config.yaml
rope_base: 10000.0
lr: 0.00421
lr_mult_qkv: 0.4
beta2: 0.98
decay_fraction: 0.555
Each number is 200 + 30 x the weight over its row's rms, rounded and kept within 0 to 999. Layers, rows and columns count from 0. The size before them is the row's rms in percent of the matrix's.

# layer 4 MLP up, 384x96, rms 0.279, rows 156-192, columns 0-95
117,190,187,157,191,199,185,271,217,207,119,183,208,214,140,254,249,174,166,215,198,185,201,237,220,153,184,193,218,183,195,220,187,201,214,198,162,197,188,192,163,207,219,222,240,215,179,241,146,202,195,227,220,212,204,203,169,221,232,190,228,213,198,247,162,122,157,151,222,208,222,165,166,203,207,280,188,207,186,131,227,136,184,207,205,213,230,206,216,205,178,189,188,176,204,230,236
091,165,164,119,141,120,195,180,216,187,251,208,189,212,184,212,231,224,235,229,197,225,208,232,227,240,150,208,163,248,165,162,211,259,200,184,196,144,224,196,160,179,169,189,207,185,234,218,156,179,215,250,188,238,174,215,187,215,242,196,213,189,245,223,178,208,189,171,231,172,139,200,164,161,196,221,184,197,171,203,187,140,199,253,184,159,183,201,203,171,203,214,207,194,194,201,202
095,181,179,198,184,157,258,231,218,151,189,201,220,198,228,196,175,247,256,203,189,212,193,195,196,185,168,204,138,200,206,231,146,181,236,178,274,222,190,240,160,236,211,232,233,183,191,201,218,194,161,225,227,263,201,238,178,175,229,180,222,170,168,155,194,140,226,183,186,196,197,196,192,193,209,245,199,178,171,209,237,159,239,211,183,182,191,216,268,187,228,218,230,232,180,280,214
098,187,216,166,198,198,217,213,175,214,205,195,172,226,246,207,248,165,187,177,258,255,178,179,269,205,203,167,159,220,226,187,233,179,248,174,174,187,231,180,190,229,276,260,181,220,217,216,148,222,189,146,200,167,227,227,192,190,203,194,219,210,185,189,203,189,232,176,246,219,218,154,252,208,213,214,200,191,162,251,269,217,163,222,200,173,191,168,184,209,218,236,200,274,200,234,189
097,252,197,197,239,184,180,229,171,225,234,195,162,196,201,174,208,215,203,193,265,222,244,198,147,191,186,211,217,231,159,211,231,208,135,203,233,215,228,217,179,277,245,186,193,189,159,205,194,210,187,189,233,179,218,246,218,155,275,158,183,219,199,210,215,191,242,176,185,258,227,198,250,226,244,153,200,178,207,211,287,202,192,216,163,160,204,212,162,184,184,202,224,213,215,183,179
088,183,264,174,152,207,199,207,154,184,243,177,195,230,186,125,184,152,187,192,211,261,215,222,181,175,186,179,200,230,175,199,190,210,189,211,170,196,141,214,207,249,270,196,206,229,264,204,177,247,158,224,206,189,171,239,242,209,202,197,205,182,235,216,169,170,188,207,192,182,215,202,233,204,190,206,232,230,171,220,236,196,258,232,178,158,227,161,145,217,167,196,177,269,208,230,195
099,185,188,141,156,161,199,259,192,200,223,288,176,197,210,206,177,209,201,204,176,185,158,201,193,216,193,114,156,175,215,254,232,243,211,262,185,211,232,175,201,206,204,174,212,231,229,207,204,260,190,184,233,229,203,153,233,189,228,214,249,235,162,198,251,185,219,188,204,138,230,205,190,180,234,210,226,196,209,205,198,169,185,226,206,237,170,235,221,145,241,195,234,202,217,219,206
106,226,247,210,200,147,152,227,139,213,197,200,191,169,199,188,162,239,204,181,206,229,231,178,147,191,169,170,174,198,214,192,229,222,202,207,225,174,185,203,186,216,264,205,198,227,189,203,194,190,165,232,212,227,217,117,201,160,256,177,244,221,228,188,277,211,211,183,172,233,238,196,230,193,243,210,180,268,250,224,196,214,197,214,231,191,170,193,191,200,230,234,193,196,118,165,178
088,225,213,209,170,229,217,164,209,190,176,186,204,232,221,206,206,188,223,194,205,190,178,233,167,212,216,212,192,187,245,169,141,225,205,227,162,177,193,233,229,169,205,236,273,200,200,176,143,249,222,202,216,197,243,165,192,208,192,224,213,211,211,184,171,169,147,186,229,211,176,230,251,249,116,174,153,190,207,159,200,158,156,223,203,248,215,219,303,199,195,225,210,230,200,203,167
108,229,222,203,248,203,186,199,216,228,154,197,210,207,207,249,197,200,247,215,236,212,117,159,242,195,142,158,212,265,213,223,212,248,246,223,252,182,198,224,180,209,216,230,222,180,244,156,217,220,194,249,183,229,225,219,213,210,196,202,222,197,197,177,201,163,212,193,194,229,177,200,193,175,154,223,186,242,207,194,184,160,187,183,184,224,136,180,173,142,209,156,262,227,136,202,193
090,266,236,213,165,193,234,229,186,175,182,203,198,232,196,173,220,212,219,188,229,192,249,178,209,199,166,150,243,233,223,213,192,201,222,219,176,159,187,173,212,233,161,243,186,220,175,207,236,207,208,192,179,167,199,237,230,163,207,116,170,198,149,229,203,224,158,209,170,266,233,203,214,130,229,230,205,237,211,237,155,237,206,225,195,203,186,128,205,213,197,232,228,151,161,199,221
088,260,242,253,211,215,170,179,168,243,214,189,224,213,199,177,221,227,181,230,205,182,147,229,184,190,180,195,169,160,166,206,195,301,228,193,226,162,178,187,150,215,211,259,197,198,152,181,202,193,198,196,185,234,219,172,202,178,184,185,239,218,201,210,206,183,199,215,170,268,244,192,152,150,194,230,200,257,258,217,224,146,199,181,190,201,202,201,268,228,168,186,188,177,216,192,174
085,225,233,141,226,196,236,176,164,218,194,233,219,199,192,123,197,159,238,232,214,167,188,242,188,181,166,191,179,137,208,172,196,291,233,224,239,223,207,188,204,183,155,243,254,220,160,194,254,213,171,229,232,208,208,164,184,186,168,194,166,165,209,206,222,189,174,134,209,249,215,204,221,223,192,182,236,187,228,239,195,242,219,217,222,154,196,192,230,188,200,234,181,176,173,203,191
099,210,248,208,199,201,183,231,147,183,248,280,207,194,225,186,242,218,289,203,196,241,196,183,182,202,191,155,188,193,156,150,148,205,176,197,185,190,135,239,197,237,243,180,231,195,222,230,159,210,173,209,170,162,185,205,188,193,231,204,231,211,196,236,140,190,255,208,178,223,167,219,224,183,175,196,237,182,195,151,208,190,205,217,161,162,204,191,194,175,132,210,189,201,211,213,253
110,224,190,200,201,151,224,146,240,162,170,202,209,236,195,179,208,194,247,181,214,215,165,193,190,192,174,214,211,250,161,253,195,233,257,222,202,210,189,242,202,208,186,210,204,194,190,235,233,198,231,208,218,194,199,236,179,201,266,214,171,173,167,174,193,128,230,166,188,194,157,285,231,195,164,173,198,215,180,210,186,180,157,252,182,241,193,162,165,181,157,148,228,181,231,257,228
087,177,196,180,162,161,213,241,201,263,251,266,150,184,134,160,200,202,189,192,198,237,159,177,177,149,194,159,210,248,200,198,220,232,159,258,191,130,169,207,209,195,204,208,196,176,242,176,227,253,202,186,234,186,210,115,215,200,192,163,201,201,206,207,239,202,175,198,222,200,185,169,177,185,217,218,242,192,226,216,186,193,190,156,188,202,209,146,232,240,190,191,233,194,206,160,234
087,225,195,211,212,223,205,218,163,220,200,216,201,169,214,180,173,195,218,211,231,191,130,241,249,176,97,202,228,263,218,244,215,205,231,201,250,235,183,191,197,200,222,267,204,208,178,215,164,184,161,170,216,216,157,218,193,201,174,206,200,179,200,161,219,201,218,207,204,186,169,180,206,267,241,244,188,178,169,190,177,205,174,207,190,137,207,155,224,205,218,201,200,279,168,209,142
085,217,315,215,233,187,218,233,155,143,204,215,197,193,236,164,166,221,233,182,202,190,187,221,142,224,209,183,216,215,195,212,157,187,189,203,215,216,216,219,206,221,204,189,250,193,204,238,188,188,235,179,178,219,171,238,214,243,232,227,195,164,196,155,174,188,179,153,228,248,183,182,215,216,211,146,224,192,129,208,181,202,176,176,222,212,158,270,164,219,176,191,173,193,212,236,255
129,192,172,240,208,166,183,226,136,207,187,208,183,249,253,198,245,236,179,214,225,214,226,171,237,148,175,148,155,189,218,199,238,267,208,193,203,182,252,200,148,188,233,201,220,175,195,239,209,217,247,147,213,197,201,204,207,175,236,236,202,228,194,221,201,243,235,184,207,216,248,218,186,253,152,237,189,215,216,190,195,231,204,164,170,130,180,160,181,138,213,194,203,189,229,195,179
097,205,243,180,157,207,232,218,184,141,241,202,227,193,236,217,208,145,233,231,195,217,195,217,152,196,208,206,199,297,269,187,149,230,162,233,175,194,175,261,148,196,194,191,193,199,198,203,203,204,195,196,172,198,201,159,263,207,205,205,192,172,181,182,243,210,210,208,216,240,147,216,206,196,111,169,212,172,206,166,199,188,210,206,204,157,218,237,167,226,221,223,226,165,216,238,223
109,198,254,247,226,206,194,205,239,208,187,243,178,211,201,201,239,204,225,199,232,229,177,281,156,202,176,155,201,230,218,251,177,199,197,182,254,164,202,190,195,200,174,210,231,234,214,180,195,202,162,188,251,218,221,180,187,199,229,127,170,165,235,211,170,224,172,173,199,167,164,173,247,203,203,197,262,237,195,163,198,211,276,231,220,182,208,162,198,216,155,154,190,246,242,216,192
113,212,205,240,209,175,212,219,145,199,177,167,160,177,227,201,242,250,237,199,255,187,177,164,215,224,183,165,203,266,287,211,208,195,247,185,166,154,219,191,208,218,197,245,220,208,222,234,183,202,210,197,200,174,176,219,183,153,202,159,168,199,183,179,216,159,234,165,233,202,192,231,242,247,172,156,176,253,210,193,182,135,146,181,216,190,201,176,225,159,240,230,236,177,194,193,204
118,254,236,165,182,169,209,247,221,195,245,219,184,225,190,155,172,143,205,231,248,242,193,238,205,213,214,202,208,223,235,210,207,249,189,223,122,132,198,236,197,192,202,232,187,224,229,263,239,188,139,180,208,228,128,222,219,157,200,187,206,197,201,227,180,212,206,206,238,213,175,182,242,207,154,191,182,185,205,169,197,151,206,236,204,186,196,187,241,174,215,177,254,213,178,229,228
089,214,178,187,222,198,203,179,139,197,251,211,197,229,236,218,254,270,140,231,230,207,204,201,199,206,209,166,172,232,208,194,122,209,158,237,212,206,227,249,150,220,168,248,183,162,160,187,174,237,185,228,225,209,167,200,163,222,210,247,179,171,177,212,205,229,187,149,214,173,233,243,265,202,193,243,261,189,195,218,222,191,182,228,199,170,220,173,231,172,189,196,183,192,164,199,169
088,198,225,189,174,206,184,223,153,139,160,210,171,148,180,196,145,197,192,222,156,227,158,197,231,178,197,178,194,196,255,223,218,256,157,195,244,200,223,195,218,198,228,240,201,188,217,209,188,208,223,203,205,251,143,281,205,211,229,252,154,193,175,226,251,250,244,205,169,200,213,191,199,172,202,203,169,216,201,248,259,168,210,195,221,244,205,163,218,162,218,184,239,232,172,180,171
102,204,208,199,155,165,241,192,205,186,245,161,185,208,183,163,190,226,218,181,177,202,211,254,209,232,158,218,167,207,226,192,169,185,219,228,242,181,155,245,177,246,200,227,190,235,160,189,237,218,149,207,228,207,253,150,209,195,207,180,224,223,259,181,249,159,244,193,208,224,156,288,193,168,206,228,179,163,203,160,181,220,195,197,178,233,195,191,249,203,250,198,210,223,236,204,140
102,236,220,219,186,137,194,247,220,170,183,204,158,210,245,198,223,145,207,159,196,243,194,202,201,206,178,171,190,223,196,201,249,232,258,162,156,157,211,182,184,206,172,190,202,160,149,245,164,201,222,191,192,226,197,195,235,195,219,262,232,233,188,172,203,260,207,184,259,244,235,190,232,147,194,248,166,204,264,190,198,202,214,185,201,182,173,259,241,189,211,237,204,186,206,224,230
100,176,218,166,190,209,177,221,171,246,184,213,246,206,149,205,201,184,168,202,202,239,163,203,214,154,199,140,169,246,157,222,168,193,175,200,222,133,187,267,207,188,201,183,171,236,193,193,191,199,148,222,210,214,206,207,210,149,190,138,215,204,242,213,217,126,197,188,231,235,242,224,204,176,246,222,203,221,156,221,206,209,220,187,155,220,210,115,227,176,179,224,236,219,161,184,189
103,153,196,151,224,185,201,191,199,172,204,207,193,209,173,197,260,173,206,193,257,260,195,194,200,147,166,213,215,191,206,220,242,223,193,203,203,193,230,300,144,218,257,249,187,226,158,199,198,184,212,172,228,207,215,192,157,203,185,182,242,164,225,216,190,189,216,168,179,229,208,235,169,220,186,191,187,187,196,204,190,204,242,185,172,233,173,163,237,130,172,220,160,150,163,195,138
106,158,209,144,178,169,188,234,152,220,239,227,185,221,163,125,215,199,243,219,182,241,166,242,189,124,218,172,226,228,189,193,191,204,210,244,174,125,187,256,192,201,179,167,268,200,218,210,226,236,229,208,185,192,144,195,223,220,208,195,183,253,222,160,159,199,216,203,186,198,199,193,254,236,215,183,244,233,200,177,223,208,245,240,196,206,183,199,229,224,228,204,183,234,180,196,187
105,287,204,198,164,166,171,195,187,183,255,218,198,205,162,205,209,220,255,242,221,220,251,193,199,216,161,207,183,206,240,189,178,212,159,184,179,164,186,215,239,223,172,177,259,249,171,249,229,201,190,199,271,225,209,210,189,251,231,189,226,222,187,196,187,207,182,110,202,164,213,185,257,191,155,239,203,203,213,232,194,202,216,220,197,133,197,180,213,231,196,198,182,175,168,162,195
105,228,223,216,204,189,161,200,220,194,183,263,201,225,213,192,230,182,235,252,212,217,172,259,165,164,208,227,180,193,251,207,250,238,145,261,220,169,197,259,144,179,208,183,233,215,196,211,204,214,155,218,205,148,198,180,245,198,209,141,237,257,149,254,199,125,226,195,182,223,223,197,185,187,161,241,200,183,195,214,231,197,183,174,201,217,168,209,201,188,185,207,224,166,228,200,170
092,206,161,240,229,178,225,277,252,214,126,184,205,200,216,188,262,200,189,174,182,200,214,226,192,150,184,180,170,195,197,179,174,221,242,183,256,211,171,210,173,207,218,175,214,179,211,198,258,209,212,212,227,146,185,205,220,248,229,214,188,244,202,170,190,165,208,174,231,215,207,230,181,197,193,165,192,209,266,206,227,201,195,266,182,244,227,192,239,192,273,218,241,140,194,182,199
100,217,237,201,190,200,192,221,222,160,183,263,195,194,249,194,226,178,118,246,244,221,227,242,186,231,197,196,202,211,209,252,177,193,190,184,220,214,211,227,208,271,166,267,220,211,165,172,162,228,260,248,192,191,152,245,239,221,242,201,174,185,216,183,150,205,215,205,228,227,156,188,178,189,250,182,159,203,207,200,205,196,179,258,191,206,199,192,191,191,179,234,234,184,175,159,156
096,162,206,164,191,207,221,186,222,224,180,208,172,240,131,181,202,223,232,211,190,176,183,200,186,191,190,108,160,216,202,210,212,225,219,238,185,222,230,221,161,195,183,275,223,191,171,212,256,170,214,235,188,209,241,215,198,202,194,251,169,274,175,183,160,177,171,213,215,180,166,185,213,238,208,199,193,199,155,203,231,171,213,177,147,230,135,150,197,219,262,168,183,166,202,225,204
098,203,166,170,188,185,219,231,190,267,177,205,182,218,164,212,218,163,257,206,208,213,146,185,221,162,209,185,214,181,185,198,204,256,190,217,195,161,170,206,237,209,272,230,202,197,235,213,251,159,131,174,193,182,213,191,170,202,185,171,200,198,156,182,177,159,233,199,202,209,168,223,206,198,214,181,209,245,234,185,164,169,202,149,161,237,109,167,209,162,221,168,217,174,154,246,201
088,194,205,212,215,194,218,209,221,182,193,209,228,194,175,196,222,175,228,174,218,203,195,230,160,173,178,184,139,226,242,223,165,176,139,248,149,185,178,247,228,176,264,194,268,222,194,228,185,197,254,202,238,199,185,195,249,200,195,224,240,190,215,195,145,220,181,181,225,192,183,211,246,228,198,174,202,220,150,218,216,148,251,180,173,253,208,153,271,208,212,211,180,266,171,190,205
# layer 4 MLP down (transposed), 384x96, rms 0.265, rows 156-191, columns 0-95
113,175,196,149,221,229,156,263,224,267,199,188,205,192,166,206,132,163,207,228,169,218,210,188,216,171,112,125,221,205,219,212,191,182,223,200,182,230,205,197,217,162,263,168,222,178,175,172,145,186,186,263,157,218,217,186,175,226,212,167,206,200,177,185,200,176,175,179,212,262,205,217,195,170,153,198,220,179,145,202,194,197,168,205,183,205,223,186,208,248,203,203,190,213,250,196,229
088,153,179,221,199,144,196,158,201,217,244,140,200,148,189,222,193,250,209,190,187,152,210,153,201,216,250,226,184,220,164,218,140,197,199,200,235,243,206,192,199,205,195,135,179,155,183,161,200,157,211,189,153,245,205,215,196,186,215,186,204,250,220,157,239,190,198,204,182,231,208,196,154,261,231,223,171,205,268,243,177,216,257,221,217,221,226,227,225,173,177,205,149,208,215,202,200
094,198,169,199,126,179,231,198,215,197,233,183,311,218,234,197,189,225,244,219,129,175,218,214,163,169,243,234,217,241,191,186,175,199,204,156,165,196,229,189,231,199,186,179,201,210,216,137,214,145,188,204,177,222,223,220,168,159,174,167,224,161,222,174,211,165,208,219,170,210,200,159,211,225,210,230,152,225,230,210,203,182,261,242,243,235,177,211,217,205,183,183,221,234,214,211,214
102,177,160,143,210,234,196,209,186,239,166,182,220,166,220,207,257,178,191,165,209,217,190,179,180,262,242,181,229,206,195,237,215,183,236,238,169,242,162,177,250,153,188,237,169,230,180,215,211,256,182,224,211,207,203,216,209,183,186,225,200,157,188,120,187,224,181,242,214,255,215,202,199,128,194,224,200,213,159,251,189,213,190,222,238,247,229,145,196,176,220,208,197,247,216,207,224
093,198,176,244,197,127,158,186,217,265,209,210,139,169,197,197,205,165,214,211,250,185,212,197,252,172,199,265,184,250,171,202,211,165,200,240,199,182,174,152,200,192,223,157,178,178,194,190,224,148,184,199,254,158,223,141,208,176,266,169,196,189,174,190,169,188,232,199,228,180,191,224,135,187,222,158,184,185,195,179,198,184,209,220,160,164,238,207,191,205,249,234,183,189,205,199,238
096,226,228,179,229,340,197,148,199,176,190,192,206,190,217,192,207,161,213,164,206,204,221,264,181,228,186,214,204,167,171,222,182,188,192,196,251,231,174,201,200,192,202,201,196,207,155,146,211,199,188,281,198,155,213,182,178,187,160,205,214,133,209,174,215,196,204,240,176,148,212,207,216,218,224,208,164,209,206,208,152,175,227,222,148,212,171,157,167,214,190,195,193,232,227,174,210
096,221,234,254,249,127,207,176,163,179,198,148,231,193,177,199,179,230,227,148,189,193,184,173,217,210,211,234,195,220,201,231,200,220,250,166,219,175,189,219,208,178,196,179,186,166,210,214,164,234,179,220,165,118,224,234,149,167,179,165,181,173,239,193,195,169,172,201,219,190,203,206,204,169,144,210,221,162,229,228,199,191,167,157,185,139,249,219,191,234,171,198,159,195,152,181,255
097,216,224,179,180,152,253,226,171,155,213,227,114,242,211,277,187,220,152,238,230,133,213,198,213,186,250,223,204,204,156,178,192,199,189,181,145,219,148,164,224,205,166,182,231,206,211,177,227,196,184,215,242,127,214,236,213,217,263,196,217,231,193,241,215,220,163,179,208,167,208,195,222,209,160,269,200,192,175,198,185,192,198,182,185,186,218,181,218,191,225,202,197,195,210,165,206
094,183,196,199,221,340,228,189,208,172,182,206,198,198,185,252,159,204,222,172,190,204,208,200,249,216,293,259,212,152,205,148,225,215,165,229,197,165,189,179,204,191,261,187,189,184,226,185,207,194,215,222,183,197,171,172,202,158,178,202,196,182,222,225,181,209,185,186,176,168,223,213,201,184,195,159,177,177,158,238,248,197,227,182,220,197,215,241,184,227,164,224,176,155,206,172,183
105,202,206,211,197,265,165,200,220,236,235,254,203,190,200,244,180,273,224,191,183,167,159,201,211,223,198,220,209,196,211,201,188,188,191,209,236,211,250,174,216,165,186,208,173,203,212,162,214,151,219,209,208,251,229,219,208,230,68,212,201,222,152,196,173,134,217,221,217,247,196,156,220,182,150,208,193,173,213,207,173,210,190,158,192,184,199,191,214,172,221,207,223,214,213,189,133
095,241,216,213,190,191,197,207,201,182,196,187,187,231,147,157,213,237,200,216,180,204,221,209,233,214,259,235,195,215,245,174,263,184,195,222,194,180,249,148,198,230,186,199,184,173,223,163,200,239,278,211,155,175,200,254,226,182,199,200,193,201,241,244,194,207,160,240,152,234,233,206,201,157,196,222,203,246,247,212,156,219,191,230,249,197,235,181,141,166,184,251,209,166,153,173,191
096,233,212,146,193,215,247,249,209,209,166,229,183,179,145,173,226,230,211,253,232,169,193,212,210,203,124,226,231,216,245,185,262,175,192,204,213,219,191,188,246,197,203,209,182,232,174,213,154,184,241,203,229,196,220,194,199,225,194,146,202,212,268,163,160,208,189,189,199,141,178,198,205,170,195,189,194,204,167,239,192,229,159,222,205,206,199,286,220,207,215,184,201,237,165,146,148
090,209,168,197,214,212,251,236,204,198,211,200,210,189,182,225,185,209,135,244,160,184,205,185,185,173,180,236,189,257,215,191,242,176,228,192,196,200,182,239,211,181,204,238,168,156,256,183,166,193,160,190,210,180,177,168,160,238,96,229,208,166,210,118,194,229,169,221,146,160,196,202,226,189,206,199,220,237,256,233,209,237,184,219,216,175,221,264,187,210,204,212,200,170,201,195,163
100,196,256,212,219,259,197,230,213,217,158,179,301,202,200,226,190,230,205,217,183,213,179,148,181,202,119,178,191,204,156,179,195,193,189,167,199,161,188,239,207,149,232,195,208,196,228,220,174,241,166,231,152,153,208,187,192,197,200,246,270,170,178,186,217,171,183,183,248,271,196,217,191,178,189,214,218,214,184,170,185,229,153,194,168,214,174,191,183,184,187,251,199,186,175,190,162
112,233,135,179,175,70,185,171,187,209,240,233,210,205,210,208,191,190,231,163,178,225,212,232,214,203,199,243,197,218,71,218,192,222,216,224,205,199,223,204,181,195,191,105,233,210,186,195,220,178,207,213,172,243,222,210,201,186,210,199,193,186,192,195,224,191,201,234,172,208,164,212,209,197,155,153,165,179,200,204,198,244,193,158,224,207,227,205,179,212,223,198,191,213,187,191,196
083,201,211,188,159,179,276,233,205,251,261,188,176,170,211,220,190,189,195,187,147,142,241,200,157,233,171,183,203,229,130,152,190,211,177,233,181,220,236,178,174,212,249,208,196,219,172,200,162,192,195,235,179,221,185,171,175,192,182,201,228,237,192,184,176,184,188,170,220,207,204,200,178,186,193,188,160,183,191,242,153,303,179,228,241,207,225,185,197,214,194,174,217,184,193,179,124
091,172,196,203,151,261,207,169,212,168,233,145,168,211,204,173,205,178,208,218,212,227,208,188,202,209,237,158,183,222,222,197,206,206,207,132,199,161,184,197,168,232,193,287,217,233,160,268,230,217,208,204,186,274,218,233,191,219,134,214,239,153,235,143,191,199,182,148,209,198,204,218,202,193,186,200,166,230,211,183,142,185,217,239,209,215,207,260,196,199,220,151,183,194,183,185,186
089,183,242,193,224,160,232,186,200,156,205,210,201,180,243,215,227,226,161,212,143,154,189,183,208,212,231,222,163,198,192,187,174,207,232,193,161,251,216,216,206,195,181,207,231,170,240,227,158,155,181,178,167,226,256,163,250,241,193,203,246,149,239,179,176,211,199,202,262,217,195,177,158,217,162,179,213,138,211,179,163,234,179,193,241,238,215,241,179,196,157,160,188,199,128,218,199
126,150,187,210,205,197,185,150,172,165,233,220,181,149,194,175,211,171,154,205,190,190,189,186,136,223,230,195,228,207,207,209,172,183,229,221,192,64,188,229,196,240,228,250,185,216,216,199,204,165,157,208,169,226,142,205,192,212,153,259,211,234,165,206,203,196,190,218,208,224,220,191,209,202,172,181,200,178,242,210,130,215,185,192,192,124,244,205,192,229,197,204,201,221,198,198,202
099,198,231,175,219,209,212,279,221,170,168,241,186,201,198,232,204,155,172,225,214,180,213,165,253,209,174,225,230,183,208,220,215,195,230,201,243,150,207,186,228,162,245,155,170,210,228,219,187,176,191,196,165,152,145,190,188,206,243,186,176,226,219,122,184,220,215,216,200,218,184,172,174,207,172,164,127,194,174,241,213,243,171,181,236,237,164,235,184,232,203,165,158,196,142,181,185
115,215,206,233,233,177,231,226,228,217,150,205,139,235,147,171,213,225,202,156,224,201,210,221,203,225,280,143,214,255,191,202,186,191,195,154,242,167,186,144,168,212,166,213,191,172,142,221,227,188,208,168,219,209,248,209,228,273,197,154,187,175,218,194,218,218,157,233,212,192,237,168,217,193,177,211,170,216,255,228,224,193,197,239,227,209,251,193,208,215,169,187,207,232,226,195,165
113,197,184,168,226,121,204,274,165,184,204,172,214,178,227,168,208,211,175,164,168,207,151,198,208,247,246,223,196,189,197,133,206,121,227,214,185,199,246,202,243,219,177,230,192,259,193,237,185,205,236,199,196,130,178,171,161,178,200,179,189,208,204,166,178,196,194,222,170,174,182,216,249,210,180,146,144,238,180,194,162,239,194,193,220,201,185,210,196,177,204,196,175,194,149,213,232
109,242,188,177,137,264,210,179,207,165,204,171,160,200,190,199,201,217,171,155,194,168,159,192,213,248,223,275,208,166,207,227,176,146,238,224,149,165,208,198,218,188,185,204,172,241,201,187,197,208,220,163,207,149,142,207,180,140,171,178,193,223,238,190,148,209,220,223,186,202,195,159,195,174,209,217,116,186,173,232,156,171,208,172,226,216,198,182,210,165,226,195,194,201,244,233,236
091,245,162,217,186,290,235,179,194,209,220,230,149,220,215,202,157,274,198,182,227,228,208,231,206,184,219,198,185,216,206,218,218,190,158,207,202,195,188,187,217,163,223,219,172,199,171,161,237,217,181,204,181,204,180,182,190,192,232,226,204,132,221,171,208,223,137,158,286,187,213,220,216,210,181,149,211,135,182,197,180,218,268,204,178,167,219,177,196,252,170,195,213,151,188,192,191
093,210,238,156,210,227,212,212,174,190,184,169,207,196,163,140,170,240,182,256,165,195,150,137,234,202,209,155,192,246,194,226,238,236,170,152,199,188,219,172,231,173,203,224,217,171,187,151,234,283,211,175,191,148,192,208,230,184,202,214,167,197,145,202,233,274,201,223,155,175,178,206,192,220,185,153,197,218,218,221,222,207,235,184,201,206,209,150,186,242,197,241,217,201,209,185,164
096,220,177,241,196,199,258,191,226,170,204,168,159,176,219,208,232,183,234,185,200,230,212,169,206,200,227,208,200,194,262,215,146,244,206,178,185,209,214,262,194,191,191,213,210,214,196,159,165,162,182,165,137,200,223,232,211,188,77,175,213,183,184,216,199,171,194,234,199,220,178,180,151,196,176,193,142,209,241,173,184,179,264,186,251,169,201,180,188,200,184,217,231,227,215,246,173
101,127,161,157,226,186,201,208,246,167,235,222,102,184,279,187,241,156,239,192,149,191,199,246,237,218,172,176,220,177,223,239,215,177,221,213,212,247,192,159,200,214,186,192,216,147,173,207,219,160,249,188,166,210,207,205,190,208,161,196,169,225,179,185,172,219,229,273,183,177,210,167,174,197,205,197,166,173,174,163,184,201,227,190,223,217,215,221,159,170,190,185,209,200,204,204,177
099,237,178,215,214,191,235,246,246,208,185,209,185,204,162,198,164,216,168,193,213,194,234,184,191,195,231,149,171,205,209,211,218,258,176,187,130,162,207,198,216,144,165,198,188,158,186,171,254,135,239,181,219,144,159,204,195,219,143,174,227,221,191,200,229,171,205,206,162,171,208,135,186,193,156,161,218,186,241,223,265,225,139,190,166,187,217,153,184,224,182,179,187,194,222,204,193
102,199,197,169,178,157,213,275,133,179,243,198,224,187,185,187,227,162,202,188,245,211,218,144,221,209,210,208,197,186,199,163,201,100,171,183,217,211,206,158,198,163,215,170,196,192,246,166,233,174,182,195,198,148,191,193,161,237,152,193,217,142,238,223,223,244,200,294,216,192,241,217,215,166,204,208,223,235,180,222,196,199,246,226,227,206,188,195,212,194,198,204,151,189,217,200,210
107,231,213,197,152,268,205,165,199,230,221,182,230,146,163,251,222,177,195,244,159,225,191,173,181,185,157,170,233,200,192,211,187,164,181,193,158,204,167,206,213,208,251,180,236,201,171,261,213,143,171,210,193,201,217,191,163,133,228,223,221,221,159,168,196,215,203,223,209,165,192,221,166,234,243,217,247,220,130,191,193,267,197,206,206,203,186,156,190,210,192,249,207,173,189,185,152
104,210,219,227,218,164,172,188,176,153,150,223,230,177,190,198,183,228,150,230,189,166,248,214,234,162,221,204,214,215,297,189,213,190,221,203,214,164,196,218,214,146,195,160,189,257,152,197,186,179,208,166,212,209,229,142,204,213,223,174,160,203,202,165,183,222,182,166,206,159,141,267,184,145,182,178,191,198,182,223,219,182,186,234,172,193,228,235,209,251,212,235,222,168,207,146,212
107,195,233,178,209,194,221,211,206,219,231,199,223,290,179,201,208,225,194,206,211,225,190,180,177,236,193,257,209,244,272,198,221,116,228,254,205,212,222,173,189,172,182,235,220,235,213,231,166,155,186,231,212,192,187,216,189,195,163,214,174,255,211,96,213,233,160,209,193,212,228,155,212,183,223,145,174,191,217,224,227,175,157,194,228,186,177,221,207,210,161,199,159,190,202,201,208
094,139,176,225,271,209,188,184,242,148,239,230,201,195,273,144,229,178,181,167,196,199,189,227,183,182,187,171,204,212,242,217,184,209,188,241,202,270,241,217,179,192,178,183,207,188,194,181,154,196,200,227,186,220,147,274,244,202,238,181,217,224,116,238,194,207,234,231,187,233,173,186,173,231,170,208,174,217,228,158,198,182,161,199,200,177,188,222,248,198,194,199,224,175,200,212,206
105,192,207,174,195,236,205,211,256,208,189,200,223,216,241,232,248,143,172,220,185,193,213,216,194,213,178,229,193,204,221,205,120,219,199,194,241,206,220,171,147,263,216,264,166,182,211,152,190,204,239,229,189,180,155,208,174,170,177,193,210,247,244,193,194,213,235,201,228,160,147,162,219,262,244,168,137,156,191,207,164,189,192,212,198,220,210,200,144,217,233,205,188,197,197,177,146
101,229,182,190,267,198,173,207,153,223,169,209,203,209,193,220,191,260,162,117,185,204,223,191,215,237,217,191,218,249,188,139,234,155,178,236,213,178,190,186,219,173,193,146,159,192,196,172,212,213,177,212,186,175,244,192,176,235,176,207,217,180,214,206,146,238,206,228,175,183,227,210,161,219,210,216,212,204,238,213,152,215,129,248,178,201,219,158,233,229,131,212,218,223,254,209,194
099,212,186,185,248,133,181,182,188,141,191,245,186,172,238,191,241,180,183,196,279,200,221,224,189,193,190,215,182,225,281,219,224,217,176,155,210,189,239,162,181,202,142,196,197,207,175,176,223,164,227,196,209,215,196,224,229,205,156,191,177,248,298,183,210,208,213,234,221,210,180,162,218,245,163,194,168,173,173,259,199,180,242,234,178,191,214,209,176,214,207,220,170,225,204,169,212